config.yaml
d_model: 192
norm: "layernorm"
norm_eps: 1e-05
positions: "learned"
qk_norm: false
attn_scale: 0.177
tie_embeddings: true
init_std_qkv: 0.022
init_std_o: 0.022
beta2: 0.99
lr_head: 0.00664
final_lr_fraction: 0.0
train_tokens: 149000000
steps: 4548
Each number is 128 + 24 x the weight over its row's rms, rounded and kept within 0 to 255. Layers, rows and columns count from 0. Numbers have three digits each. The size before them is the row's rms in percent of the matrix's.

# layer 16 MLP up, 768x192, rms 0.264, rows 290-434, columns 0-95
101:117085181163173147086099129185115102131150197163117096148156106153177129161105137128131109138097122157126142156139086146121130127128134128147130104114139168114166108114143134135090097123139159096106112135132130140142136136120133093093152099094136159125144181120119158113120090105126078099
095:075094124133082114146151117150125116120141122129136149115088164153135129172133112112124110082092124138103095094164122105136120133106119103130107137124150138145157130129165120099149135096105109100124144152069134107131098106128163136071109144150131122152105164110144160183158128165116154168
104:117146140117150110110089114077118139160135098103181131112097078147125158156109097129166125135160149101117095133116113102137109157138133148127130179150146123184125125106152134170134126156121118098154143120135164134119144137157112090139144086097130142093154088129156143117140117143131142109
106:127157155132136115137095132179175133100096132142154105104138131139129165136130118102119129081149117099111125131146161090121164093106106147122107066149114139097108133158129145159143091188104118159122141131144092137110142123135117116149119129104149114145154113119147126142108130153100095090
089:110162147104140143121126093111183160113155114116145148135116145118155140138132164129114103100155155140101119137127146101103146123123191142130095113156105131186096088109111130127156121129145121122106095124121132156131168101143161134094076148167151150106162122151095129139174133142125126138
112:089159122116099091138182100134120152136177111078121125114112123151136142138126115128199077144134131152133125130134097102132091115127092143135093139112108087168166072133118147100140088150150152098117177100114120132087121154135126102141138111091137102106134101134102152148168120117167111169
086:115116145186111153122142092093104095138094131153124174097146158121156081108111136105101142091107130194110094131118130173106128105138135107090161155107123118127128136158099155116178110131158109098110131096114127143137125106117098139157154188142164108130149173180128114086145146144144132137
102:127166164139109148144092135096158097098132132182122102116122134134110127074118138122141107136107113147154161113092142138092162128106132110181136121142187124121132106074116180122113099149137095104108150151134110174141124094099173159098128149109136128121183164127096127124125162133136187148
087:122092134152058131134171150117125158154161094202163097161127149102128132135131134126138143142122114108104142125126132164155168079119124104148112126107134106119178140163144108115153165061109122107128074196125097109104117129134145135110146153122123125099149121140119153126163093146124115178
100:118086125115168160149150148113131146143179115119107143135116136101132141110143117110127129155109153113116100121114152142090118096119146162076100121128149091148139100100161160151129137110152122137147113141162127119144133114121112112149173181137131160109130133162147172114137097122160107091
096:122142084077191128111092109157150108118093137136148139103114092148139126107109084061170106080096148151142139099089166113089132128138152151107154129114162118127110136101143135108164145140140134113065153167122131117093108139164145147129151167120122125110112097146125165132157144139119080144
099:135114160131125112138143120126151126165115128103129189093115146151168132140141163113141098125070089127165115083155159094086155157117161163116157150133096076096102097055118126145149104133098096123162106130113147133101119146115123138108131095143119141161143148134129171110120113141145104111
096:141156090092127129127167159108163094150131135134109112179150129113161138115169073162138117118128119134094119156090131133148141126102167142126177160116162145109178094133124139152063113163123134180124121143149090147115113105121117107113129089131099120186143144117165147158136098118110135155
106:134124119115120128133137110084134133160150131121125140107150159106108144096106132140091090111093109134126138156135137116145107075095104110137126112138136120155132098151139109056110140159138131066113122142166076129103082135098115103135135133146103128095082109153139182130125134138130125117
105:133104133081137109125111112164117054173124181142122097148171104134150136172102172152148105168127143111105151104105143159147134131113116126145129100117130135105164089110174120140155168118137153093115144107112091124130129063126115138119120145143120108146144124170126143136132169121116120124
098:091082139104151123121133120117166092134150131138151095141153115140127148125087103142158089163112117137107141140126143100164113115142102124136112147117159134129152115167139081092127103134163175065125057138130098145116111109133118140128105156107129098150129180136137135126155118094130126120
098:169110134131117107171119133116137115137081128156084128135149094124134110115133117152128112128137123139097132083125079148157155128124102107132129122150130176145137148092072192168142107113069114114111166109141105115127170137118095125152109106143126128154164097097095102137117110133161129143
097:096132099122093151123121137129066109172141163153123146082137174147077124117147129152129131148128120080124127103118157142114154159097147092111118124151111187125154127114158110227115107163088087105155116141131163147136104165148145109144106154151088094097112133132134144143125127089119097130
097:118147165101140094153191117081127110135134137138152182108092110138108147125122139116127189140135148134143127147094105114143073108116097131123094145097150137161126149100112161149131107115108106076206133129112142148117164076120122113123135138121065114147176116118169138094166142130148108124
098:117121141149091126152151112159088173178138130150127127112122159082146143146110072105146124140117144157106153122157109140142110124139162174134135135152096100109166118124146131165105139125113116169112144124111117125115157143142120125129139149159126146111152135132143119111086090143109116101
096:114127132093169163097143124145162128116120136152139163124140107126121150132157110145151088094126131134113167157119126131098184139136137106114111126129140110182153147157107100092109149152124147088123119120101128135090166128134115079085141114134117122106097074099111115126154174161166148111
096:152104148111128114124116097136107125145119122158086096127137123132120143075124103155139111106096137101174139117168107095100113091117149116151125139135115123115145139078135134104137094118128141158156132177122156125118129109139144108141144110153155170139154105119129124126133158108106145160
093:154144121135100127121125111105169119142108137157185122122121130102115132142099138147125130133113092161145146150170168095147173168109121122130106177090123096150118130176170111107098136150148088111105153117189146140130130132104130093104128124156107155161157117142130084128124113136135101140
101:132149138107108150093140128088118120090152104131120109121142093177082137116137116141171083131136093142104160126150158106115146092156140083155119109117125135143119121139151159139114147086156152136115120156135075081138111108111110128153124210109117107172111116114133141136139125132135106100
108:122123132158090119148130179075105130110141153089110121154147113143129120130131108151106151164109150121142135073135130123133118120141138128091164124140118122107066126148135130132133112129108152149128154114158092141133111125149157143119131120155141188135108124117158113178141136087135152147
102:153122120120144113113190130116117121142151068121136141120132122122104118091165133138125081124145130115114139129065122092130183136109114074109138146145104123128113130117114076157127122078097126156136128161170146136117156163155144103129145154148091136129071121164119115179093187171139138111
099:113158121133092162071160110136105097153087129125108118084130150116167140182123127200133183112134149125097134150116148090130140118108139139147105152126124127140094120119162146096085166123131113129145076183124148147123126124096115115137106164140175135123105098169127101136092114131090144161
091:152118140171125100126129149145152144145138138132133148115133127101114155073100140101137153115182131121141125136143109145161149096089108130121148135135170139143125120101161079130107099115123118083122149153143135123129099144095118115102152179126097122139107101097150172115127125152135107128
096:131125148136118142110108135186172167122119170125151134136150104156119088152155130109149142117107120157164105124165125145098117142134122116091146112131147114146128150117110113082090140135127128104070108108142114115124151139123178124120123126124138157155154094132145112157154089154108158115
101:117145129125141111119166097169149147118115132108124120112159132087120163105125151139156095156138138074135107120148107116101133144098129056106117085124129164168138129143129094136121092164104105046130106144143167134109138122174127123132178170162092095127096141137164112162118120121126120115
096:106153161095159172167110176144099102103155122138116115134142142100166188161117105106126110153148147133151154120152124151086109108099167161108135116128125146146140178106118145080120120153131146096156170150173103145152129115136079133112144103124158103138128099153156100144145122146132082094
095:158121106153116085152114084135175097145160082119154118128112143107160152175106104101079143163115109163142082118073132173071097089102136123158129119118099143153114131111121103121165163142096141075104077126122125139112142131118080111090173140115128109129156124132100154117112124098123107144
101:139112144136081154089175134135133136116080135129073156112097136109046098183135116113116129149154122125150131165158139105152142102119118162149120140119092156121152093128146139125117133113151146141105134137125168127135116138152151138157154106119123172104142116109110164129103103124085120100
094:086115115143122133143083135143151186136103141154119162103154156125092117137161116123099159097126113117119115088128190144160151108098117146155111133134128175095107131164132113112084101125116150138154133156163126096178114161142085126125145102128129150156099109127124149159140124137131126083
094:114105140123116108117098151148137172105122103109130116103067141117157129097126112124147152164130124129148130161170149143116106101111133098144121125122121124133155136102162129163143115051093142125160116122086084113089153133110111123090115149127113154117098151103101106137161120154121138132
096:115159118121118136155170115106068099120108152144127102146136176106115091145123088139093137139121132159166128137134097125142149177157077134133123168176126169141139095159164123107116124150152146085122108134139118133178049116162126138146139121133094113135202131170110151147136100121149117162
102:091115112154123114149151179081134127152156160089141128097165133119113136157141074124095115141135167162118159135103135155161136124116105078079130092111102152102133155101123133131106121109089117143142155127111136096113105106127091101139100128163103128150096099175149097112135133150148092129
100:109090147144096128143079123058127119120153132110075078150122150151109132138143104153120076087141132144101159090113081145134133137133160081145126118122125135130141117116118113137140108122122184106102109126132092108104100135170132110125073092134113129161102140173144132141124156134096133107
092:159124142168107126138105102153121122111105113075111101128165137153126173148125141097110101142116135166095175128143145188120125130135122145142098157117129184092114135125114146147127116111134140109133109102140131078121117114149128104115122117168122115148074125109153128204142126146113150094
096:078087174112113122113132149121164095139119120135113125114158094081127143129146163135165121089143125134108106150158138138135128168143104112112113112160072093111109143114147165131174165156079153111129128136120164150128082160131158101160075136133141146103108171115148161146097110137097146110
098:161152106134120087162162120162158108137168124143119128114097110129141080114112108138104133109112102139113147091109137133100199171126143176119119123101122168122123119122151135151118166125130144100148132106087119129129132113146136141160143144127103090182156127156182093111198136091113123128
098:138130115106170114162149127124139112147132101113106142161176114160109100138143137101131142144094142148109142079098111125134164147112120129104081141109161130169153171114040128123131146139115153101125104106112142142103131139116175107118098122104099147136116144104165125147123117134106103182
100:117127132127089158130084148165152105136109081123133126160160128150149137115149114126109141112141200127119115162086172134125152106159146130135136098160103102108158153091089180163102128128106118145121120114128113109132127123177114110124133127098136115141118138150158143133137134126108167152
101:147161128169103134158163083133081102144103115151122099144162149159133122122151112089106187086165130127091132135107114118128160114138124125145135103106171093132134099141118137094100141101146153131130131165117102132114141118110149141127104140109118111185131151142140094140125144104129087110
099:115091139158148133142153180171096152146137160153134152093079123099143108123132131149109153080140126127108108143112144112164123132143108097141127154138129145140129149127139120156168141138099100091109134090123126130123141119125103148159101090074107105129126101115113130120139099126138138163
097:114131131104149118114125131166118161059146121127077175077133148117111139119173180098115142086125114143136161124112115128171125115121143095108108094172108127106135157143101139143129106115156142114147123098096084089141154110085131116136095110083099097130150113102178165137138112138114159160
108:128135136119140127153145127103131106093123135162114136138150134135068136119136119132088152088107159132137156159138158130146129165107107135116093125065082130121146157127124070163102146109117113129129157144196114180126170108130110076136143092110102106139170131116106110137123126163163163118
100:090123144118114133157143165085186167119109181084149138111121140095135112137113120121151118151147128148109127131131096100098116117145156136155152150118124147158133148140139123155142150127128173055134135100125118148132146113095115176141127157119090119126127139123116082142126117144147159143
089:139139135080122082155143115175120140122102138151150125150173132082126126153147129100099142096151143150130144144149112156114157083099102155079128130145087163079101141118104129131106155126144146148106116145114126087111130136091110167161141152120138102147172141133133142121152131123130117074
102:085132154137141127145113101107119132136109117137124151115123129107104144125141147127108122116108120164132091121135123109123177117145168207102099121099114105157129127120169142147131158106098165132121109145138151092116168129131107135109101137083109157107158162122157146136157087136164130132
101:117096088139119088116147126154132151119113091144172129120098094138120126124099120148145116127131164155094106166127106102121085097115122097084106139144132124126145124121092104149096152099131102139144126091075115167101161114155169158157131149091172167111093154109120142121122106109164153074
103:164155104106124129131123133118128156095131161161115124101120143125126136138126146140131121138118157137121090105107151132095100098141146122149147123152147125129151089151074167147135089107121129114101116131145154085109138156109162152139161117106128107118120074108133141124139091121149133099
108:127106153046115135103112113127081119145133155143136138105142163164131140108110117119146129107111151087114118157119143151091145119120134109149145093114150151092128145107116145115174131152118120105125153125104125120211154147135109105116153111108121115157155135161110149129164116146140154158
099:140099135156111133118158143159148107128132112172109087106142137092135105166147097122144150153110160145131123147106139109156067111091069180124087151141153182141132132113161152126107122134119142133139157086172135151142106113166089120127116135174136166147111145122124128122161136171085140170
097:130124189126134125147116084173116148100155142145085119115161112075111110144144094142145104100102129155135135106158151128118113160103140141117139144163137142144085105146190129127105135127101127154131116094123159126150141091124130143180142203186134162127086133113114135110162111149125138082
097:146098137125111094143128109135098127108101125135144131098129141135104150113156182142141150122135126111126156118113117124101110141085088077119130203134129168131171147162195134105126138121130129113132150115204119160125166117089134095134127146096080144138150154135131137075129157118111093129
114:114139131110170090091132156104145139142126148135101099128152102153084161128130159124109110161108159129130088091124128126167111123155096161092131130137096124114144146137107162144134119122107133115150147127116100098111145120095109110141104160145160098066111140148121168124143182122138129120
098:177173127126141146089115151136135177117127094087111110108145116127111127101120135132160125129142158137165121131118126137134118107101099081082097137113130149116151120160146143124121117128123158111105123151129159088109118123138085131161142141142150082150159160108133127114125128110135103200
091:128102107143114121082117110136153179127158154111115125129118145141152146109108175077080144165166114162165083148114124143129138125160114109108128141125125062109139149133134105165160131139139115169160102132135145117099158064142149122114089116105122084156124109114133137172099125104150147111
108:103161124168116124118132136118065180122155122110124130140147121119112085145165061149133122093133132153139128159112105122112152111152148109109148101116114106105147129154127087151117105150115140145139154167132161116135169108113097129142103131153121126144113120112184158129119090085136100102
105:141130114117126125142102151184145169100163102130190107114156093165140083126145141109113104081128126143100136140127094150112131133151130131132146117164132165131167160171140113149150096188120149126108129131115128088128090133164114100137091133105124098133162163106137124135135125090144098170
087:159107139165135154127134151145143143134136132100133125128131080139122104136162143107156167103102088099150122130107149096118139166128172111171108136071141127168098149124077111157137191152091136093132156134111131115134102116158146152126140150106141127084110097113143092158084103109141123094
097:158155141134127108074100139189162128127127201111142092093170121117146140099171118146118136138122153119157087122104104117142120108158132111140077131157142151115127112136123157073100110109131109110164126142122150142102142094126114124117167170142138168157132111135116137143095135196115126170
095:156156107106156135115162112145116108168117116118147129136125145146105104112091109103133132127162128147153115134103127134142134126119152153158105123147126135152171123142142136128142209138144159130126109141158153119122142142118128102133102138114167146104089110143113128113150155095154085108
091:157092141082151111138117131163103159086114171143126123135133129141139113128130117105130075156165136134100127129098138135083147169136112121137107155157116152161127115081163111127132152148098171124161103138140153135077166124093106102146143133110128141087164161114118114088151120132102127105
102:096132096140123110107139152120107124134142116132116116129066116122121159132104124120125176119126143133142158124098087113128135138213100152129170136125120124123159132130158114158159125131085112117069111115140131138152202167119160114098142109121162112143134142133167149129126163116134086117
093:128136127114060126157138133142111131128145105111120124119096144121126146125096151123105100096131122156102135137115147108154124149119111059138143145126153112098127192117152160152127158143124083176114122112114101162117114161122076110142121117105125162162107109169152141106118067106131111170
105:136126123150087119170138085089102140169144108081158131147117137135093112121145131099121160159100138164123140117125149171082127110120090103140132120101153118123136072120106099135128144167149112075112112123144118130135149099143099160153074132116120158139119120116110119151153113116113130125
111:103072075107123147121125195162152114128083123131139112118159122112158091159099149135106114109114160161120129072111100159121142093149127128107115079180125166142084098103113119096161129135141133143145126086094100114098131122138156080146154104146119095134141100182143154135147090151143104115
099:132147121119148107165118150137153110150140158118087102136102101081151148200132100097083133113092133139120132118127156140146133103134135159157108153151108131108150131125099143166111137112131139153139166129086119090140140150105118139137148127142119172105103150154131138165081087123119122174
100:130126117123136112137126110153117130128152075128134120164134120136086106099120115122147152122115140173133138161137128158124103123175122117149135162158115099179119117122087164161124104125093193130103152124145156142160157119147125116142114189140100123111165099128111110119150109181093110142
088:118105138134098126212128115150115101127126137180106121122125147141101159071110154082163150109156123145110144151133097118144106151080095111140140164128088151116134094143188101145108130113111130138129139138127149135120164085082120137141127125159188099112138164122139151121138096091166124124
098:111153167141127147181096133080162109174121099159090130147121138129139136163108147128124135104115136172115132114119133142087104087128085186100125147121113075127081116171095194131142158111135115102142144113133050147132126136136126145125132138102125154147145109155111156127120112091141112156
106:143087137174140145104149132100121126088146150130071096130108167098147096105106141153139143121138161152091134111101118133125079131144150119102161154144162104153168147105124142146100098159138078129132140113125126101173140131104141095138127141112154117155141107114092142143127112139158141124
098:112127103137126125162129122135111151123129166133153165127159139106121151125094117159144135180176186080121160140097124091199147102172150146106111114128127141120086129171142110107133135110109163075134138186117152129125113143090118122166088145115172141155116144131115111148093112133120164109
092:116168130130140129128117060163118105105137136142138114184153102161116103115118090139138100135119143132137138111128088131114163130122128145127099144130154145143122126054128119101133135166157126110094146126103093146131150149101118087170146118142176134129168089147121146132136121128158117123
093:164120172081092106142106108125124163088112151130105136140095164107178143143118133127120099147074117073124168112145116138144197098048130124111114140122120086086109152114155135132108116145102144146115166151138097127099147126128115153161102144102118142101126135142123141134115169137116131136
106:120145133201113162113117140117136129156127148124155129132101120057112130080139108113114107104121144164119111184119143154104143093137139085112122130133132184084138121146091114106149113071129131120160130157152135110124168107140114168078112158120126117136117162116112134135147109144100155126
105:115164073146094099166119145122143113158112139165117152123131119136075168129069118111124131174134109127111142116134117135163122153079159118122135093134108101173086088126148083131117111124091149094118138150131164130163169130137144195132129142100126142129129161164145160126112132109096099068
110:097147128123112121147147105168140111157139072138162140130105101120129126106119120130108106131115141116064196142130126160138139102192131124100103102171151108104089134120125125187160127105131139147145089112129091128130088125120150132129095107166116135177152123147094145127128120127133142124
102:142107106119161124164118154129134139101131147145119153140148124134142134144138050134125108123141138093131156131127112104146169122161124099087141145117120135093139125110127140111162136147092117149127195116121157144142121117139102115136107134131154117162131109086141108117120104166102123154
107:156131111115113144128170133150129132135139144087103112113109130095152159132141158146153115098110170171136112118143098103160102221180148150152128130091174096074115145109120098150115160170102107147127099142134160166152133158166136105126150146086113134148143108103078151114116137112101100137
095:090123114131144092082120182124137162108103138087118144163121146126131158163118121163131178145085102110130119144131180125141102127091154105149109119150138132122139115113083124106127146116141121121133142141097092161089111136168146106132168146156134108108107114146126118123148135130152103102
088:137135121133163148130151087127119163120120116113123094122153117122109101138132120159114139130140115134135133210113113105114186133129098122141141146139107156121108083109146141101132142123098186108120132154092124124096106178133097096089121135117153164128112099081118112150153103152135128128
096:131083099112117118109066086161184135110153139132147092152129147153109119146109111076158134143132090111136132144097117158174160090135154129127134096110125146092112145160150093126131155128111130122108138133129126181109091076175115135104129122112136133126089140095142098137103148123148135139
103:137098167148138102150162121090120136151161118146082071111162092120144131148088155132164104139111138174139112161106127127119120102151048098122148135143114108156135098161129105096151129106117143135132139146142129103131117132087137134161151103099148120137099086087131154152129128119130154156
088:142145151134105120135139108116110197085135142179091109140100130143152090154110146123146090109140109112136141156109087146146076143118141119124122098135115143162174150134138129118133111138107108120154087138105136164169094107184115142109115119146095133082124105109153123101166133151087102117
095:112120129168107111084130142134121090154090141120116148107163122109091096098159132129139183121123140151147093066097125123103126105148163170132128106180115114161124136155125150090129176123147099106125142137107125157106124108126146114109155178098097134126154112131171130158145128111106169103
100:100130125162150120145113111123161112099137141140145130130150135134143101144139118129107167155131151155166113110105133077083133135114110094191094152137141104130153159101091105108124147067118116121126120090134111136148084152188144119131161115111102133147115072170119142155143144118140120127
095:096139128110139077122145106124128132103180122134157097134159107120119134109144140104124128112130128132180161110099108161119118147105117118110134123138110116183114113133111149114146150138142163121131109073135113124183175116141133098088110093160101122121171114134152134129097144153168113117
099:093116122142181099143114104103153141094143152083126157138139116139142162075150161116111113122116142120083083130128126089074128150173081096126126164143131129070132149150132097110154133109111140123103107157110152132125130115152127099168089141137157146140158127130125156145118140122163119121
095:120158138161120109132114148112114081113136130137129154107079127151097144133144132175138177158121091107154127124162079201103190101108114111119096123128145150150148154168143110144137148139127126124128131136124120154160148084143141092082155114116135143113097095118114157099122121091118134118
108:126122092135141123096134121165120154171102143112118127164152144117136122117071096150194126123137089106103175140123132138139167109146139109130092140146124145130106118131125116107189141117098159093104224135127137093126165143153133091119071115116121164107083112169132106134115165145116138128
097:114126139131190132101104137144126130115104127113184130130146122106128127142130110104094136130101100122128113169103160120175130162119120144138139116132134143124135186137086095119078093134095117135116109119119148126125088121175106124121122139086148172163130155160130114142136132107085102147
096:157126104106173153172129142110170131112112132097114160109150136099148179124124085075150139114091116136125119165085097112194108095159173146139138090117092115171144109141133117105094140179116110183117151134135138089161144134148137090102103144132081155126150134143125119133137148086127126128
109:106152135123156118131131087118132107159084161088160127121138127127118108059124129126110115140099142154133133084126162161117109144152112123112119146119102113161120070107106124139100122153126146118116112127126120125111098152127133105181108143101075213109155145091163144115132151136139142160
101:123139117147095160134176115123148144112113154175137157121123115152138111136117126124126145126098119132148108103099184161109108135125118075150129149173109126104092121152161153104115089136188118136153093104126111118133134136140096155170105147133175116137130114114128087099152155137112093122
096:138141143174105144088157124153132138107185135155114073173128110149128157163134134132141147145110117152128133115105155104138187102140128099139117116118114116133115116108156152131122131157108124111145086134181113127082142117094126128110124098122112122122101149129085098104105167126147122143
099:125129144131115117096136076145124163146160086099143099130160167119120118108120143133121106190140127160167115112137171120149142134155099138116113121128228129092147124158103124116059068109129099135102131100135096121104144142129118126128125170099144113102123100106117101130129111133129144182
096:111191169146152158156165134121115122073119111121075111102089168110132156128102135116163135125127112112095150130165096166147140149083144154098121189185162136114164091093109139133138130157116127126110103124151144091100139140106102123160138101125139079119112127101120149133149141067116113140
104:150114093177144089111116113129145141157134132126162095147106149176135135102101122092137115144127150135135119141102162145115136134124147084127149116100150135109137154113169101110143118095115119112129105130131083142147164093116155093119127104173117126127112118145162135127115122136076115149
107:143113063095123169099131152164101122122121154182105132143111119135126109138167089151133126128089149122137122130128121162154139098178180167152105109141132146117097132152115112107140134121128122098119112114131115107108148132123095133160119111147135174155093126138141132134131094150139144150
098:146106143127129126149139144146110144136133072126105071125117137123136078112097117132117143146134118161095137139124141142101100110125106137184179128101095126110135109119084115118123139132126137118156157159137126128099109081121121110124140148093099131145154087149099148170093126159135088097
105:142061160123115118099147147095114133128160105152087067129134107144100115142124126132127125099178140144129142131088147127133143127126166153107134117157135112107114108071106133129142151117189187112154138112151143134127125098134153124143114143146151126077158115104135143154120110145140121117
099:100148185124122163165105150148148123146151135131130150131114129150157173120100121121139130084157102137133117142140123126074163120137095105121128100127080176139105102110159114112130127108110148109173163081148117106154152109130089137109092119146166104151110153158124155127140119082122053141
100:099136111125148134109147100178118138147144138147137111082102137144101109148158101098162079078094145132119097157131138179127182095117121120143126139124121118093146136158131122129137109101133159165133144120142123158130132090118095112125148152147128131090126194126111161143096141118157134127
098:140158169111158110163115126149135135137121164142129103131155136170106124088145113117135162177098140112110125071130139159105113120111144080115139112102148107064164109128127148137115170136133139157100116046144138133118101103132118129145117119111097096159092114130158118140149100184095131121
097:135118127113135097173141113148109135150139158135162151113157096115127089122117110135130108144118165151136166107109098098166098170094143155162140143092090107117133080146134107103128140139155093177129133139147112092097128117095145097153118108111095122135144160138112135108184143106112144138
093:163096083113104119152131108131165145153136150124156063093173132157115130097096139134175131140121142133181121144149123140161176104090117123159077141127175125118099151128114147123127135117095165140159112082139122112122146101158112102100132178105138119116117077146096109066117086166108087135
101:111148115114128099080175152147150102130165125098145153101117077123096127096121113180132134165152132123161099126114134151117149126077135154118106138135148120133183144142110108132154091167114124137114122092097116154096121116105098127118142152163115168146118089124102164138093128157129085197
093:119128128143076141101147120103141115171138146138138113117140135091110084085108142112096127141116136152133160074093139135141138140142118158086148143159077132120135131062138147134094140091112123101094136141152109142124173120159187135115135114131132158105100143121134084136102113160166152133
108:106097094111125080159141146144119119137133105099115139104081148129110117115154105119140111137141138152136074112135135121080127141091122094107146124103148141152121099128123142164110124125120108144116158146132103139148159098172149108137167122152067192135110153129142100114137144161148114156
100:121127202135096136140111085139103130135127108134139109109111119147109144127131123129133140159104104190152130129120128130143141120163151160085165152139135130103112102093106132105114166124135126146144119107118131130093108131188075096156081151157108137089106157143149140137170161104121106126
096:110125081139091119104156115100075140105151135178142106132109151098108123117133145137132132138099104144115150149139112155148122184123128133166126143120130164116082172108105096150148150150127160096177156133161139094122174106103126112162130114118144134135102138114157169143149163111129146124
100:084095153111148137124136098097133135155107184107152088137133129104100134110103155104102117120110129121167164145142148142128131088136090119082128104117141089109133138154134134132152130143151130139188120112139122139116110132127147134162126158122106198159093160090130148129092140152139113123
095:126124102107101076137115099133113111130153137159106097124122127165119101130135114104125100150127132090139116149150116099132139116166164126117146131111143108074123114154112160137090121095137072132125143124169179137141130125139160134124140119138125166132158168127132143139161113133107111136
101:131139125140128116131142127170103182177099124094102087098104082160116143146170118122155113097121158146147137140153130134141127081086118133092115128142118151142114131168160112138124101173147149142134151116116105160146117152114086135148121114115117119193170129150116156175132122145123092103
094:097140133117134138157110121123111121140134173150135141175164129159110127133126098113100088124135109133140162130153153133087151132158131147144145136159129119101093099142114133131149109113133131125119110139153140128127172106114146121132125174124089123128145092079109137096119186103147117157
098:159129141151148126132169124148100140122126121141108123125120116176166101094158137121143164128142147133115135115082154140105155149132148176110075100118131146143107109117102128134115143104093121136155112115127133138117120109115082174116151181115174158117102111131075145116127163128095107123
105:137104163116112109075119109141154160101129139119153158119129143174143158110132083151128118140098130167111146151079142133137161131142155148142148132139152131134098103099098171160147136102149129074146118159138139092140104094191077101104166134128161162179165055118136112122149126098128110145
103:152155140119071168105119196114090134154158103109101108101140107142091126173132192103126148124112111134104125142160128137137152136100111128088152099138202104153132131137142119180146106167124158087125132117115140131141159130090120116128102093139123154125086120117187108151125157126158162089
092:171089110165115106133106116147135138154127160123121116159133148134096148090133098156104174146125102114129164134102129135123158112085108173128083143141092147125105161129117149155150145133094097163079118140150079166132149104200085139130151150145127143130127159133128099140099132070140137138
107:132159076134138126132165149134134117171128147117090115109144121145133118143112118149136128141144166156152138113139105123102102125148135149078082123163172105158103082134133111124188100162180183110166139105156110133120132185131152107105084151119145134159169116119164099140097143124145111171
090:093104160112131131144141155122101137134153140117097111155192108155132106105093147138126126155108109118155166214133158139104154122100119135161151110141117126107163149106109138149110139092123119142137145140129130169147112148101126106118126146132118137133119155146119147094085123134130141093
098:157172093124146140102143124085096083109101100121154124123121139130108116135130105145164096148180159149134122100122141092118121143122121098134093151188152146132096140125127114076097118096110149128135136164114115106120110127139160170180111157117151156142134102094149095128110142104134153127
095:125139102159164103106116116115090146072122174152134088128142120121123152138125120165125132117080137109112125151145151100129153160119144145135088161166091164138140082130107121116109144099142146099115171140143133115149169156137123141121092087124161127142103107082083125140137134143088094137
103:132136145136117137123153112184149161130128100106159145130123111126143136123151163156122143144145145136080126126085156134158167138088154118150093092146111151075124146117112095163145132125152116131114076160101066121142179125128125126177162143110129120142151106150115153112174119141130100129
098:086150127133106147107106104132125172141130137120117132147105134145111114145120140156136104142098132146073134123152115157124133170148113109180130117113124140137101088099106093136094138181178145119135109115167123106141123134158129117143140126070119124103197078098134156091126137078110125155
106:159116110136137147125153175136114133116161133136111146068108115164133122139180154122157158170118119141092106161159141142159163156118093117124123136122108121138141124098131137139166132120139171115091085110126118103116123131089128128106134096118114198116097125134173136133105120112197120114
098:062141156143150161157094100135123152088138122151142124146150118096162135112131121147158080148151159139136107126142144154147161144143071105102109120130096153151131084092127103174126130089093091082156080119109123120154151115111125173145154153137119124176120071109098164118134125124158107098
111:096103122148128120150113110120148085133168107153104152107110171147152139123125093101113125115141077129148102121146121146137133122114125141128120131140122124082105125132160115127059103144059155118173117146184107130119139128134102135107104125153135187123061136130126136144118136126128137088
102:123121080128095109087167120096156140115131110159128134085144124134152132108162142144137111108137104140118145139117109112101159126136122111118071143093145129160138115111161127090135122120153171122103149136161107113121074147138130131171122164099112125189089133133112115097113151118099134161
104:119119137109138090153146136126144140136140125115091099104135091116113128177098112135137122082122091078126147142097123137138131093132082180122125131154198107137098129108170125108134135177116148132140178115100060100159141149142130162182132129120129153161145136133119139069132159131112089097
097:126104132134155134123106146156090110099098148165096129129154094128151113103148154109142125095123138107120117114144107154123206161136118099112103132144186173092172185122125106180150126128126149123151128148131139095150111118122114124128123072120105113146125124153101157147182114115088136111
095:138114148116109135123156119110115131127116183177088131118101127119075133172156055118139111110109140121117145109118168130111174125145104157087142113125125118126138133139116160169082114068142143115123142087132120126182118135138172134113115142111113097100120116120164140127106116127141134135
099:174138134119135119121142132149143132128155139118151104104064160141107141059135119085135128069131081131148122163140155103133132136136137125134114151161112138119140126122128183129139121107123117159116118155107137096109128111147124135123121128132118143100137142099176128130150177089112145129
101:107127157129151103175136153083084101146130126136081131110139117145153138134085125149107123084140105168111143104161141151123116161078092145085156137130147110146170119085120132142118120092164159127136140153130154146129114107113139107145173108139152169157095142131139152128149132131174089126
101:104093111145117141162144119103133161133117138163133153159115130109165149134177110147139117147157090120101111084104095130165134103105083137143163121089146157165111112162165124128121123163098120105090095122119121091111101103108130134104152101126144116148108169120182093150148170089154136082
091:068092131127123153144144141134136094120109160142134122145103113108140140120139154161157167099149123107123091165167147124150122113149131154125091137142163098118143151104115091110102127106135118146130123128133168158147113102125136097105110114104110105158103177149154119136101047140160125085
103:111104123161115099136165129110088142097118139131124116123078112148143154131116117114149158098126105130143129096134135107117081135088175132144160096118091110132169185114088153119138130151124130087103090122160115126130150114119165111120125125112121132114144108098142118114158190141133133134
100:122097118116088129130131105093128109127121108079129152154177078135127101177119147101127117154142129126123146124134113132090108117137134116172167123144144101132106161139111140150143126140135108107173120135107073178102110117187152142133125097133100110086101103138144131118126092164133147118
093:127136110108127109163110104099126117129146134132148111125123146126121068154116161116130086132144087147125109178128130098129145146080159158137150105150149124078182100126144097125141121134149142133168123150119130156113141110160181135143156111061155116185119109142091133116175129138132181091
100:085131109155128128155139127098111088090090124134131167148116135089073173109131091121151133161129146148112147128115138066165117143109092100119142140116123124128114128130166108142154142117123157095114158136106120170151115132144072123104144168124150090131104174137115114110188091149075169108
104:105080100100140156118133118107144149123120144132122133092150108133111147161138184122149069133119154159133169106145091154161139128116140134135134150119093123109113087144079146106092121092172151120124120113126099108126110157101117127169160093122145108104118100106139091153192118089138092094
093:116124126130127160099121161141120097139127147109125166067148161141121123164088063136123147168149144140110141110149126159090107084115160152117053146133145093081105138160139160125166148130131173102124142107156130125165184126123127125132114103137132134145100160110104079096133120091113124095